{
  "norm": "layernorm",
  "norm_place": "post",
  "qk_norm": false,
  "init_std_o": 0.0134,
  "optimizer": "muon",
  "lr_head": 0.00703,
  "decay_shape": "linear",
  "seq_len": 256,
  "dataset": "wikipedia_en"
}
Each number is 128 + 24 x the weight over its row's rms, rounded and kept within 0 to 255. Layers, rows and columns count from 0. Numbers have three digits each. The size before them is the row's rms in percent of the matrix's.

# layer 2 attention query, 288x192, rms 0.0824, rows 220-262, columns 64-127
132:150169130116137144140101163142155149161104121154133125156115139094104153117121113124136125081105133120128100089141136136151130098126126109124174121109139124086165123133188117124128133130142119
131:134157147122148156152113123168121191142118181099146143137092081134113158147121130099142110120111127111148131146142121124104164146116134137130113159137123136131151140128144170123117137086138128
129:134111146157132161082113145128111146148098121120104119103113152110101088119128100121116140133089145126124142120122155122131131073181113139152132163169149109128157112138133142096111113141171142
126:150158113139110153115114168134127123127142109145137049142147160129096141130136131139155167148118081098167133144123125079133149152137124138148104146099122125102160121166168124145116127149106160
099:104126118121067111099142135128110148176110152158148115096149115148141157159135145141141157103150157124076094151131129119110120085108128165107166169131123155174137123105146124147175142117128143
108:134121173110112110160111140117090135097137133136126148158096086168144090150139129107156129117169103174100120129181170091193104144118163118141141149120095118143144098141101121132118158134156160
101:143137129126112143087127108126094089124121148151115148143124124101133123086125059163131152132171135113137159133125120107119095128092104134107141119167113130158096086122143133171140133088153133
096:133091133135137102138137135123143139144115087111093091149127127159124126152093165132112101096147129162108121099107153111142116078122103146151075138145124118135151150159145127132093147128130129
109:150157146149125152107107119139141129101118191119102100107139102142129103130138128119136114115164184140091114165118161193126115112134107124109097118118110136122135147129168089110124101162134155
112:181137154135145089121080114156106134172134148105100130139159167127117144113096099129128108156153137136130111147109155157117165154107099144116145116127129159097091137133178111113114137148137124
102:104131151083087128139135126173161194163097149150107132129118123093123122149117127133139086164154125125153118133155126118116157148153119122128085117109132120179144142104112112102128124147153127
110:164105141167100154173121139095107133155124170112174157155124145100125111134126136132145131114167139161158123120143124138150104106131153110129104132145184151116148185148101137165119071115149123
102:143093084160110111156119140140132116137126153179125093150153132128153116138140174147109147122135115157110166146089138131165123147089107138149140113171139170107101124143124111164141104156130134
110:141154119123096106130138144118106150151135181128104144125111123121107097095159126111120109120084088136123121103105178126125090118108101108074160096166150158121078192151124106115124134108139148
108:114063136119102171174136099110085120128156120138144128104106125156131125124152136135063124133141128098112130113120155168154090107123138132155088057079138115128142121128139116110158142163152110
100:107145107128122109123102181125085141137152121103117134118123121107088123130154153111147142110139124148077145195125111105171168064141112103136138111120139111121128112151112134145131162106135155
107:120145128110142165141168140141148158159101130146099127151155134120164109107101156133140116096119188124118099116075119172112098141141174166128137157124156114132123144140144120143124123128128119
107:169097188109121101138150129147141148111131173092111160151108095146129152124149130161142117125131137153112123100165135101104125136139146163104133105138130143164160150114107132097141141117133172
113:145126162111124141124127123115137124136120180116171099107121124148136142081176144169125149123111154148131144119116150116129162133145119129127099119184111102162110153140188117107095115137106123
110:147133102113110092160120181134150125117105121107057139166156115115141160083097144112108127131133137095140135105112139142164107078098111143127144160091079117114156156168139112123140170131095121
109:130150138104116150161135104133128151113105118110119102129149122183109130078094130144140098107149152115152122092111170137129129139082132120123078084126107125130140152116145113140120178138157123
102:125131129115163129073147125116131172112132161122113140137178103110161123083151106156158103112110114115095130118146136132130128128148115151100136118084131178144169128185128139131074129138089139
111:075135134151120136140143141161111143101114114133120123122072129127116083160115125117142130087119164127168145132170142142084130140158145149132096151168096099160108127183138134122110138149135138
111:107156108134116137097123131157116118111115135126098133120117133129117112060146115113123117098170134105121113153139100142131127163111151146108103172132092141122103149100166155131086089117133121
118:145120119143122169072123135089153113122125148157121136115141139104121106076118134145119134072072163127105112145117126158160149144143120153137103117176139136170119163097187116082097167115118110
108:142139137137099119107121157121129130137085079159086140144177145151096151153122154110124163156126133133147103140113121142138098094153115121156138105165141110119131111183153110081107128106132151
110:181115082153149125117103080168163156151097157146121106156136129129160120166128110136117113082111151160120154134101138124119138129103140097141101169086137116154104166087101136108133117142109093
113:152090123151146161127153160167159121148132101116124125077129172116081100149184103122123155112155152185140116159155109098134149142127155128131107098137118101122197087139167148109123114132149102
111:149108102123093135138131137125090144087158109141129098157123168117144125147150110134089154098157141115126161098159095117152136116143151142132100199092109150109114146129108120152114149105098119
103:116059116104107122151095147108142119125132132097109070102137155119140184124193111100167135147120101142119103078174111125098115139112195117133153110123144123176125125104143104143099168158166097
106:167119096140123144147074093150110104090108135115104100101114136086112124150119154103112133093093162140114176063111118143131140151152089117145104101158154130108143127179138183114118150151121134
117:160098174136160165067111143125117182121133091159129127136138163088137133106099105146142164121128159128156144124129111119095139106139087126127101100149144112123154146129148109089125143098100103
108:132180108137138149132103123186133117126107148129105113109123133142129148130146111161186143155127137097152105124115148099126134140123125169123099144112146111158102090123126108113109165120128118
122:152177122178092134128134142137148161124131124123074111088162102143144140103091125107130173127084137113100170091122150132197146142133038099130125161151058096119120175116156143124090145125071158
096:109179085092132134135083082115108123156128160130128109130117159123129163106171168102150137120104129148126121083136126142128085123142128106130139152108122095144083106144127137131107140087142159
102:113064085141111122180113125129152083161176104143170126104118117159148153136121109117122103175113146138115143132165121155121125140169141161106092151098090103117143130139120155112111142105133114
088:144143116155149143138129136110127148076123107129127147157123109123153117140141095098089178148129099160151148104144140138120145107145092111130200183103109124125125147129130101107109139118160113
094:141090170164089107103123158098114086172147131137127115115148152101102119181130059123157140156149088155122120134132136115088145125118147134136177113131142095145130109110089157161155120158120122
103:091171109106114121148134168136086069116156159133143118127088138142079100099178134148118137119131134120146098133110106114100173151121147122108103133130137115102132121110113131130186120124134121
092:125111132094142118134164125111075115155140113154120115112126097133101137139127120143132122113182093095101099142134103099177160145123145150081126132111121126145167136094101075115153102111139113
084:124127158074105097140113064126138127136156097159102132127119137139112100125092124143148128120146128097128113173190105132117146114144131160131144141123153153139132126148144139150099103157098151
094:124112133130122147134113149120151124112166085154118145133121129142109122138085151097157106089133159120141112150127114123154130139157171139122127135170132117106119090064124089106121065099162101
081:125145141145115118103160139095139117121099109122109115136170122141120126135100187108083108123140131120120112091074116115107107115109115145096140121093108092114151109179121141150163113172132167
# layer 2 attention key, 288x192, rms 0.0812, rows 220-262, columns 64-127
121:111125140120117140097092121163130112162125155101128100131124100135154156121107128137120153163098087147117097149119110111130199139141093121117138118087108128105133147110107072076137139160165130
127:145112154138153119194133104108147124112119118104121130164145166094151138150110108137127137119130135143117102150104134106127175132136106157099166161176202112119131164103108106127138130063128143
128:163128134115147136161114175118083145106113159118153117097083150139147100128160084099115128102135132139107083131113092142102141081123136168130098118154115103155110155132155120114122133132140175
118:077102103193091132133164126168172152150092181132155139125172130104112124133127158161123116133125129138110077142105156135121152152130140121118123120073127108126138110174129112095141127116107090
100:113112159154104104095163129120127153121132122147128106149155093096124139123128135114135160109124134125118128159136130107126130104144156156119128114154094102120127153131144121131097111136143168
103:140098120086140133083120146139134131098156109116076156169168118108118114137063112129131113111144105160102113158133159142134113139157155128132112139136159129120112059157114116136098143133136094
093:181136156121138139104130153103075105140147143085138117144118124106122173096127116110120127086123096146075111141143120131166061124116126136140139115163155092135138135108158150164089104109134197
101:125125138098110109108145151184136142143138110067114128158127108116081138118112110151103050139121108090140109121123156150118157126131096133130096131122127167147126142158112147099106111109102110
102:130111126108141133132173127141176139084138153158091090134125139156111138118151092104133112092143112101141136134082134152121137129134150093104099100112123134138109128131174101140131174156131121
107:144136144137118121156111141183116175173126161135123129129139119150147137117156085142139127140150141089162081112117102060132092148175122103126147117164131179112104141113083122117141145131123139
106:151105123112168161142101102162149106172115118106165111112083075132120117151112121112099127170108121121152139136136096128101159103107126117158114141096144144157132159150145154113141162178145142
101:113147148134070146119132140132151167147192122150139115174160126179098101137125132100155162117137169179157128120102112161112115131135154129084106153179119150119153163123112144139125133139120151
105:111120148122103152071130115129145125107127127192160086123120171124110167116174107137100119124110130171119106154092144160129148133139167132129171117162119155150140086122122147121166118136117134
108:140112118150096101158129115103096137136109099131131107137088106112150132118103137152096128102083119155095127131137136113104077190132124151125133082167135145172148138203145117094120095117122161
098:106136103119121164159119111103098108137097110139097145093149103144120103101140193106138135106141147084133096142123143099177100107106128095115131095107137134120122141071065105137106118151132118
105:142150131118169132124074148133091131124163101085124091116121135079119100166119125130112104147088138099100100160154145130184128071110136128134125073146145122138144149143115130139106127142121094
100:102115117148060147153110093162172092135124159124146102171126128141109158125116150147149121110117157168123135116104159152136093148145148142120098147140123118126128131149145120124158124110154119
108:128134109125120141115168116139130126099122107080152129155133085137179144138096165101170124120141180146101182094100137105120109150135139127109136145161131144122136146152098162084141090154078123
105:127098184135149149130121162147117113158173146118183131159145120139142075115160127124061157136103146179131122158074129134134106165125141129182109118131108122123125166161171099092132115153145110
103:130119142140146108142135104176177111121141146111122123154130145129113094129109124118097104072084105094109134090106148152133140112144103136102134125119098125129144112126138107197157115102136162
112:137137122110136153093129140134144133103140134149095131141153094138112137117104074119110128127130171134152096139117158105108151180115127070132147138111185129159078135121142127153144129174101137
112:111126156138142126145119117161099154107090136141090152149113140143120104126113095087150105095099100093138115144161107068119104134135128102128116106116167107138104121106158114108098142118109126
106:101156115095078128132117146149153170095110132117158132107107140143108124155094150145138127133150144151120181148139101128120162115046167136198125162158090094165137114110124133176108130132101116
101:097117103129154152121145117143110056080118131112085144125137141135128144096168154154149101132148117140148107165117097146159112162107116149139166196137102129096122137157155102150142085118144169
110:138080154130135199095162081131114097135109138087148159120146137126108136169165151149114085149096116129151120122132152096174120111117133156149107135139115115104105153171142121126143136116128104
101:119127127111122123131168136114144103139166162103125179134142153091100142150094073116165155159104139160135099098138123091160132107131131149137153137117115101128132135173162146121116132103107158
102:123142135109118142151129110125127139132097148135139127076133102145139117104162127144127121136117097110140139121138099141110097135140174113140099184133088169144113097126135119126164130109136154
109:124171083140107151133157143099109072133112114098129163138117143132134111137115179092145128134146121161098137126151118108147171124105138150145122121112113081116131141140140118115163110116134132
111:127103121138152147133191119130165164120150158142156139117122133111121169118121128138123132095111095125122129122152070161130171102139149123157089148075121125101149080103102143141124128101117142
104:123124111131099135132125097112148132110142122133145081114141132131124141093093131124150151127189155116150109115151128148097108166118161099133054146132173160143097164147134103073097141118109110
108:154166140173113136158107112101064117165118150108147152112097138115095123131110162139109095095143150153076148073087078185122122087154139086131167134122121146144115123113131146152130147134137120
104:152104123133168163133106120166137165123130134146154141132116153118148123165117167183104189165115133121137158098102110119132110116114090134112142100075138116121109141150141134086141151130117078
104:152103081133117165134134134150161126111140143112121108058115163124185117144088120095135103139099151101134107096092140097123128119164126149134084111128113118142107157100145114109120137106111158
106:130145156145065155106130125155161129170142123114130169154117124080133121125121097117127145114071133078109152146151137140113144094144085090136157136131145147159095125105144138107156092140072176
099:104155108159122118188111095108097121141116139141131082137126140128131138124134123121194147114134128143139119132111139109088097114126134149123135154136114121107101135108170126094111166082110116
100:125144095141137144130103115087114144113145153152144127132112105111196102099119108126143157143117125131108143079163104120124174134114095126158095137116155131139196137071114161107123128099131135
085:117101128157148098160142094149152129110142114094145128144149076141098106115133152140128123114148112136105146120160141138147163138179099064119127149140117163148126101103160114150124135149160116
095:137080125145121099145127146144118118126117150120161099127127141110135120193119131161129158097167155134144141149148161047099215150130120103110177134138159113125129129129125141136146140124111125
102:090132118167155129124128131105153126172119136103111167147171053107097137167125158133129169143106137153105107138085132115150109141151176116142113095100135120114122101079175163137141132094124152
095:119161129121136096117147117098121084142113124100117129134143136106135092158118116153188154124124178137102150145132122112162141090137166122164182140155110127135110113157176138110132106132189102
089:104143159167096117126150112130070173172136118188104128153076167104121133120150144127102109100113154096129136117169109102112106124134141090080148149172115158161151164132110143097150109134125137
094:118157105158161146125122104137107132136157087118121157148106082123110128132149110130117106121109144156131141095112136088107134140141134080109121110097140120134153161109112122105157151144114095
088:118146111133152142108091167095148139139096181113129116127145133093155119134115154173107143134120125123148130131094110119136131191164148155116106124074152122070119128140162133143134149138177167
# layer 2 attention value, 288x192, rms 0.0789, rows 192-255, columns 64-127
131:115121171116119127140134105110142116094105123151166140162137128131102133141108107156152109108124179136123134115130160150115154123159165096114120122132169135126142152155094125151100129155125119
140:121108099132152132066142137151133146134166115135075130139105131136094113128107174125149121114157104191082136143125089143153122123154163159149131143127125106170099157165129116110101110139145133
142:125116147168138174086106122187127170133108141113168122151128090121091142130079116132126085110168104143132136133105152123061118102142119106097125094114114147130152134132120134130154119138137123
137:162164161119117104138121147109147123094115109097157142148128121112129119100132116089125117140148125131147133082121150178064113091142140130095124115150145120168160136097118127137161140163169165
131:104105140136128148156152120116124138142147188138126104111141121168129143147124103142150162104156114062166120123129113140092115099125160169118131094137152119136133113128154166143107115110090082
127:141155124095106122120139128072108097120145152175147110138158107149148124134152112159122097074153104138142098122137157109176101107113135131145141148132133130120067124113105167094151148157109141
128:150103110138096168171148134117109154107158105088110142160143121164148139143132103131126151140127142141117148176102116146126184124126104154141129120168136139131153141116131169100151126122117135
127:067119134116133094158104087166121147085148129145141155144152113127172127133155134146109115149095144103083118125109109128101141108141109134131113142149101094059127115137087123168154096141096144
132:080105151130143101104115102093163172161171125095147126139117136083109160137140125085090144131124120115131134125131108156094143089142132125117118146120147123116116113157114132128055137151107127
128:193178160135150145103132142113124101154125138136134139114146150142135097126117123137163132138136079140184146167153111134148106137138134156137125170166123111133170119126127131145132101146122141
121:131125165097151156130128101137094142120097149136127149127173119136140090123109163126101122148128132079123144108170091096147109129149147137139132142135146073079120095107103125124147142109124088
121:149139128108126131180100154102148137147074123157168153107141127094136107148098148120137133101101147140164143095135150113114137139126090147156129152136083109172135085101129097095124155119134170
127:147103115115146124169136120084118148130118143129094124153126164152146155150158133112140128122095175162116142137112129095094101139137141142136122146150118123144094116140133118111106169152104130
119:135161134103116137195156143103128118144161109117115135110128153050122152136131108152079127124109118147091111097099147118154174141124136123145102142104113134104098145092141136142163108135143157
134:122129133088114145203121112148158098145133127141106110169094132111145109118084144158112099116126164125133132070133130119126112122141164107131164127119130123124139096130102124120186103127131159
119:144132127163150145170129110122131162178127121141067135160120118135102121125147115127132146129131121157155097154133126170149149144128110130062100136136157128137155139111093135124126154124103121
125:095146106125173079104113138157126135136165136091123110170134112148094146127115139095137134146125121137122146132155144176133130125103087111174108143143120096184093117131071125106156154116143073
126:128055094144122133118165124106136086121113161181142137158140105123132152152113167123097140129122136130167131146149139098176108095086114130146137140109149128087137162130130117160122164097117123
129:122145117125116135111105131107108148202144142116155155111156120134095152151150135167099120114124094153159088166115141163150104128136166144099113136102119130110102140145133102145134137148147110
129:167103099096183139170131117124106132100160093106128120109150155136111121124149098145140097125154152143150098139101117118144108121166102136126115133130142112103118122133143157135117138131082153
130:146150172135143154136134136143133143127146154117158090121137071160146103112160142171181109145085135163122069086115088118123133145118079137124147159089138078111158155134132148111152149139128127
127:145108112128138100122132091092142095112134173117161174144113139099132110113134104111078083120067108124108136136101161121129099110132138145125130134126181160146110169143135099085144161179161120
122:126115132140132111131120093094116096103124143110119104090164136181105168161124083129127158177170127109183163112136134118158138157127151122143167150163114132123141091169105104111156131133116152
128:134116134154122132124152179124105128158109136101116099120105153158130143142113140115130124164079077153144118104101134110112139184142131113140120147159166152155089139137129134120143162122104091
133:119071133163099095124103115096121128132151107101090136141121106139140118100146124126142129128086147139134111141146147080137108152133144145106120157148143130112119110122120163149082156150114133
128:110123147068120164118146118151159113094170100121125166151121160098123136108123130126088162140103108168086130148129124123149120111122168102160152133101127145140105166109135117152082103135165068
140:106104118111086123179150113108133082149059155128128170114144107118119129139120135129110138096126129139157158152140158108121134088114137141130143125149150119125142110152132114149133103119124097
127:154106140146135143126101149099126125130132138100099145139104100179153133148137133117093111082075117102119097157123150133136168115146120100112154095136137162114130127111122099124077138117118088
121:128175137105140132121134119175136165155125111145114122123147124150133117122127151150082088130102129089157132109147116093124122123125120133141112162113112115136110128144099143147151124132141135
128:109102161098126131158133117139109181100108145150158136123161147114146110104106149088101167151156135162125139104129089140128098088116118145154130118117107192121137143128096128110085117107083105
132:084100132133097165127129132142130113109103119119117113133133130119124168072108145088134093101127077125131148120125130169095153091114148094120146125070149105105159175113093158169122074164142121
126:134150118114132139116103116105121118118115137120159148092115125173130137092175081150124144162121120125154157105102160127153117128074123132112092124124184155117189125134149150171111144129120109
117:129133136121154098112093134106123170134170133132142135162104096155092154108135102098090131096136144119162125109098116106174107117128158088132129133142089156126111127123104134155138136140096112
104:149124080140138188100153154139082125130082100109114108100140128128147124146147127137141161064118079142105130096133150137145102125143097107117152135111111115143134106132111131104124108142140151
117:166120127094170139168058099151131088149138104106133099143131137128078134145125095132109101111137135152120151113143125141102152137120158095120107172083152096083151133127091170158133124124092159
096:160106151122149134134108122130093099130146145122100126138110113112126136153128134133148122143128175121134154116118107125136137139114115143175118121089089102144160121118142154092099116146136161
106:134160110100120128155113102131137125125095129163079122121136147132167100134135126123141096157160145157101148094111097129179162128151145157136118162105128142115166148144143084094097106131144099
101:107121142106103160140141098104111116091134118105148125137139190075087143144145108084065133145105152094136110161166141105148131152168144100111131168141129107131138169151124116152111114156133102
106:158131096135120156132083169141173102093139098108125130117120133140131153081097123134144097129142166129150125142124119087116097148155152104103087152119121112173111121122125164126094110144070094
095:112155117101103124196166144071105148096099096083091109155128159112103099134132147110135139074127140140163169151120145142132137158137121154145119097158100086165113150143146162130161176140119101
104:086138122093129129160116127114109129170132159159163117141135112115143129125135193136110116169106067095109132120156084119117131113153126119141142136158128127133110101116137092171158138104126115
099:127131129094108117128128096119151175109127115115109151109106117169113107108128083158138095152139107142144136116077120101096103098119160139169155108110168107135129134080126098140119111110140103
105:162111099170167093130126081115171147122107133128132123138141069132168130104178101163122133104076085156128144139158127113116107116151152117111127106148122148152108141139100148122158130113125169
092:164101124091126111122144150091137106127104186116110126171121115101154132129097137109104076171122106169113104159070151128157132130095159112133138131135107160130096135122145118135143085131172122
110:143139106137150142142116131113092102147089122083062146124129113139172123167122177114171122150118080123160148111082171178116094125151145099134099123117126136125148108142155129137150123151121103
092:091126149102126132125090106184163121112118161044103137124124134114129138105118078134143152149107141104116151105073177132118130126141140100143119133129091152119134159106108173163155111173128144
119:166164111100104105084135110122090125064085103134158103121118115138107140153124074177162105142128161111110148131136135115073164153106121150095129189103134140173161149125130140133123160162084122
103:097161157108074176097106126098134118136166133150125087139091136121159110148141111126121097130166136112101106127133121180150078160132177111148138112163132113083147124113151092102122107089104149
090:143124078154115125123122149158141133135144150161114096134114128121142166153151080108167159132089121122128086179095129102114080124143100115140070128090141144165096120146129135125127111155108100
097:131122155111119156133136111180119169147117164071119099116074126101138114164114123147130121099140159137119108153133099136180093118143141117115176123064148100151123134160117136127107121138118131
103:115110114132100154139144157101137150123117105133145135175110145143115120126125112148123140168098123111134166179171089146136128129100159123188105134076112117099138171124178126172128150136119126
109:122124098142116106095098097113126128098143103161122097114161124138175131167145151137139074121101108146118085107131099139081110137149170114122144085139114165194112107120113076098168161123123167
109:113106127109108160112138145133159127100150098119091117125197071183148122108108139121110107181095079138136114139124117086118133130147163126140115104151140146131130111128143143159171113142148136
103:134134098148132140165135174126111121111081139129079094140146110134090109124131126206117140135180129149125210107130116099120107111124098153106107103139186122079127132126127136113128122152109121
112:159154107131101182097131118158145097145122154132109169132147120122153140170095148093146129136103143147129095119147105131112155078117108116135184115132154105115085162117148111127140148126123141
107:166137153155122148101093170189148069103125120126105082134120134115124126139136150093121109121084128112121164137126133139130109155152144196134095105145138113095150119095138113094163156158171114
104:153171180111120102117139092110139160116158102134129127115153108134108140103125120117097127143128111118119089130139197090109156154123128131139163125106148126123149134128163158089124116149141149
107:082111128124116143121155126124116144160125116132168153182089154107103103108121150083119152121117107115109120121126129122145125145080136164149097153131155109089143112064104189103109135113105137
098:110160156151134117120158135163129102152100109124156138130187101086102100141117184141165115147113121141122175141091178136124145158126152107161110136084171104171102087142097158126150127122138111
100:185147093106149112147113106101137055106154115102158112129138108145161135136119131140184162181112151149145115118144163102139174130135084128130168134172136145150145116114136127123105129144100120
103:147084146142099141161134142117150105111120115157154139121149138121100116158164137120098175146123101117128115117122096114134098073106162130123143117112158106133170127091177143144089102124119141
099:130160115133124136139151100111141078132115151154127119101172116097132106135083154101101119136118129138114151108124097140112116118122123129145120166134126100108165118086140115151113105115151098
097:113139174160144143156162130111139144156107086114116152155132135071112111123081112084140131141168124136124125173148090095148130124130087103122116161196112125105196140163103175103117105133121140
105:111095154144157106116137167128101141132130128090094138184129136099120154120143147182133117116150131151145110130088084074107104158162104126118133093141118149124137121125110142114148131119093168
# layer 2 attention output (transposed), 288x192, rms 0.0439, rows 192-255, columns 64-127
129:141138085145133135093120170088118137118152122099185098132134132178100151106127133143154146150137114115100138142109109124151083128126179143131125135116130146115111126084158135143122164155141125
135:088156102115112169194140126126111155063120127126134122147166150114112093116126111091154148113145134117121078120112171147140108119190152117120095111159137118087163082131150132108112138100121098
139:135149145094116108141116145116171113145109080142139134169144148114110170135085136131164126167119114114144150167157132079150134151070129126179123123144109139075185121116173122152117119105161138
123:096094129096166145157124132140110130137147138165130155152075131157138137080139119103117118124095141117173124148112106116144112098130103142160177090109112108152117151112101159101132164121164135
133:179136121137119099118112117101128147134142153144102144155116116139129098141136122130158081132134138133154101084148121088097143166110128149138131106173118143094129147126150112089107119118157165
134:129105134164123094170136174108118089137123149132147120146100126136111100081123129158145106089103151177112104143148179142137155098112133123123134125131121139172140148091153121073094138124156157
123:115185117163136084158119122092155141157100164177156106142069092090150141091126111139127130122145131163123095121146111130138107149118198085149139129120167107149136134098113150112137132078115115
129:120121138106122100146127172121124153103138066088141116113149150153142141122144133087120154103106161098129105146110117114139127166122142119115142184119134124107123137176150133099135168137099121
139:143146138090153161122122119156168121142097140131121134152161121143099175135118109123150115149120168154110152112106162117094163112124122135161140142150099104137131125127116138130180127121132136
133:083123098143122104105180140133104086141154188138125098107129140109124109127154123148155131130144103161116127139126141155106142128095151104102111126138181137139119144169125132164073141115115172
135:121145145165146094134148129114118116099151097109159122099184127095146152111097146123095128086140147149120114111128089138136162121108129147128173110159117102143126138166150153110111129150115144
124:111094140102107199167146130094127152134102154162092109143103107117128149169133092124155104150095153121118141122130158103127090117126134172144129108105158127139094157088132114121134105151152139
125:103150125115125138148124129129143085079154078159169129124134129126131170130127155083106088141181146151141147088106129105122121122132127131134159154122146145139088108100097112146127133182117129
125:161087083120101167151135132123136099111185120145096172125111149115095142111177101120122126111095095100142109139093147119163150116137139130161159128093140113134092172088123104128133100145176126
123:103135127120135176109115109112121132085140127129071170118095124127134157143149154119129121138158119100115118137149167167224156118141166127141158142128099137132134095162174111168140133163153124
121:144150091127146138124126113178134132149111126122140095106159132124130140121110141135133084146110130132089081142135126119138138101134139118111148131067080107147122157089134163168117139100131134
131:138129116136104121156127157152129176184103159156147114173120123140093107106134121104126122094120139090130081138105146089132133121114139122123099127124183114128128106083134116113109116157107140
124:129161077100131131131113098114132132145126120150088133119162108111121144108136134129120158209109136117106141142123128190154159176131129190157158104107101138122143120141146129118157129113119124
137:136121137165146148120127145142157149114101137136131115108119153115110172118133118169141119117111164115107121162171105117141117089103111159120101112142116091107124119112176124179114137083128155
129:056111092110133136115141129110103110123099159145152146148145120106105133149135154130110120094140085120145125173163142170141116094130126141147148147172130129108093127038104157135172146123134126
130:112150149159124127103164149114117101113133106129102153110136139142148141114166134127095075151161115145139093126119134118166135141148104134124104137130107162152131113121089125132153156126127144
122:150112122132131112128123167156101142120170118116143111146072147090116179124154089175144130085153140133122137130131151101155122162145115111109126121100148160136121106168129105154120136146164156
123:091130121094155122150168099129123077149116154135097111143111102142093116118126125162142130127092135132151150151169133149093109109128164135144096106121162122150090178145150116134121094175118107
124:124175117080140115143129108101103140130123176141112102128182175094123139150105125080131096107104118106126142136139144172143119119154179113123108098102150157135120135157130081125119096151109160
131:140147126118121132131161131148121153107125124138156121098150138154128131117112122155118140141146079126101137117120086135121107138148109141160174140136134100110122137143116135126157141122147113
126:125123125181131088097104103120140112138073085130163144149120154107109097192093114143123167112132102100129119136133135135091092134153141153146084152163125120109116107115082141106111146156124130
135:130133100128150142128110107130105138099160151099154087091089107117113126099109118114163107129104160086109092082135119139079115115128129111098128134117063145141156108131131122126188132141131115
126:185169154159151149158111139150135126148095081125085039074128121136142140106100086121116157129128151136120165132152101115134119149125096108103130154171121095126129105103148144135098120138107158
123:136107137169093129133163153146134091133115164099137138088149112159148150105101095094137110087137099127115136133112111154130144167126088148142107085134118138119104141119107146135143156162110093
126:124116105158167122188117071109073106158105146139144112159149123146116118142106139143144143129123079132144164122111085103115119164115127150118132145120122119102089139116128145114135093133115095
133:124101089132155147141128079116111098138140126163137144143111147142143116149118114098141164171167153104149137110157090114147146125140114103171117125125129128065168152081143149141140119117152168
121:132108151165174079089133149148126128164159179110141101145110101151154180148139122126138118113142128122145118116111104126157104125139123120111174129114099119157127156094087112118141135102159124
124:133103134089132147146131142107148133154111129152145126109113113116116168080113141146153134130130127162164125133152143143148168070103125114133092129159166163120149101115166135135125122142100129
100:108133101101125135136148120130126107115107127151107158141091124158106132123118133118134131162103065122150102146080155129149109119141129107166125104129165149153105155110122139114150160081121085
128:149145122087134080125110112167141093112109135130096181102106133145148084100137092127125123106159112138170130108130111114124147138119116125123152128139138119141122141115123130165140121146129143
102:132146139159133104126134132175119147131142129160141140172117115122158116137142092098145064131135130111130113133117171120101147115091161128175119143083121123160140108053107130160141115120159108
108:156071096108124142100123109189122148115123107144156149150098137163163184125150143133131123143103107095110115149136092142119148115131138121143152125105137155157087130151102148149165111109167138
106:123133116133151165139083139166099111088124109136127121130177112053130109144145136120162118117117150146119128111133136094093110107166134157132110108151129132142156138118136149130118067097101110
117:125131110172111143140132134088163093144120177170145116151145166119134118139106140145092105115125107130143107085128099129134134112115079082125106103131122110129126140155136125119142131103134169
101:128105126156114085129125102141156137110153136121184131108146133148134138127118125126110124141129135152123075067126147106126120098150165094069129116094171175131143133139094146165171154099127136
107:134148137119153101138106134163072157093172115118064108118132184124159163128143163137135100111090125141163103157176115104127134134148127097092162113150151146183151122137129107084117140164144131
102:099130124143144145099102152134129097105137102109173133108156140101145143179118133097146118153166107099128132144166161123091156068124121088178135133124154131072130110136143131115122143129145113
119:124110124101067212075087137091110166133091150126135138144130119096152125129116125118138131107104175104132122117143190114123109112116154128138113147130126106097102145133087144138106130179152128
107:119142102149175136131121151153156166129098120170145135107109094149090151124100115138128163094078147130142114164146101136128063123140110106160115137110140133134136129134098098143149182151117152
114:147091138121097156072119113108158156104119112161146138115106084108098139108142138134124111103116095087125121140106157119121173151093121102169128131102128150123094145131126132104093152148208103
094:139157077127140133123094141122153130169130141105140144131132137146113113108115134158173109139174156097144111155152117103108118118124075136139081154146117109098123090087135142118117147106109120
113:120122125154096117160130129137154095140119090129135188165152170150082086124141148115130105147118121114202132113144131105165108132156162108130139124162154118091156137132097142128149148100092106
111:162150133118157104106189087138105120135137154098121149107094136124095158067122126123099121142143141165094107076132157096106136147146150161140114118117158145158139153082131128132129130112140120
093:127106133132127166141145098109120088136155134149156138118164137129156106131107122112135093119095113109122133114140123152129112142143121170078097166146134130090153080086083126136123081171146106
098:140172129128135135111118130111111164146120134124131148132135128170143093089141108129125156128105138172100156149144102100143134146113153129131080134166126178118113135117105178177144128122115141
102:117171078145143156125129101170137118099142172137167099124114140132132107182117146109167126142150176155117136127141136136140125096154111114115104083143102098159160162131131132106100137117120156
104:145122142109133112132080107118145104117126154148121127106114162144145156100101148159136135108068142150137147141159135116162140146109144129124144112129088166110108166105113131139160144129098157
114:110120136111134169090130078111144147116155124136133079073168129110141147180115111118116151093133127132152107129106160160157094123153098134119152181111107111112156103149123112138135141167154105
102:140107116107136132071121116119110159130145106147129132133137148174162130172105109108125144127099102121180127133139074190135070126101108109126136140128127122147095172196123138123132091102126130
103:134090166114087152049107111136117129150114130070111140116107105109152094126141164143133138166166105130143145141145155132152125142123176124132103097132093157124154075099113139148107122103111163
115:165146111110109114147152134153124142150118109091131117141159075159128147129111129120093146131164099160150155106132156145134107169157120110141131121105078131143103138102127148138123121130127106
109:103143075178129136131120131149099167130110121128120115094135159147128125117131140141120117117119124108131153116128131144117104152148102098073123102130135128137160104149096165151115153105151159
108:151191168122140108156124141136136115096116179102110143113139124156080131157143098209106152097124110140128143106138118118133136101090146106124119146082081110155103135125114120150111134122133132
101:109117139127159126102101119081153135156146185147103147176109108129099088160119128160144117120143150117111180074109121137130106120080112149097107148098145124108130120122128157120126139146136112
100:142130092143162107079132108098111170121149111163159123142119110158130120120182117113160107104149145120152084191121104151140147170123173139129122136139117144119146140150144158126128113133187091
104:103157152122093113125127120132181134148135152121145115151124107109117180053141132141068115094094112137124158146134141100121157145135135120136084135042124131141116138142148125198130136077176107
097:137091146129175104163136109126154141104149144128099122153070108171107146069160141126110099130165145141100105177150136103158150154141124115135093095149116125134130143147178114119117104105127145
104:101142102076139099168115135161121099141167150136147168171065130081169099162129134133115074122118159156160125129097152149128112129122137108093112145132132151090102113144145127108102123146170150
112:153134133102144166112117145109097082182129119153145091131118132136107141106094109150111064115112122106167095124145098108144114120125104109108140177169138148129109092173102110093104144162117135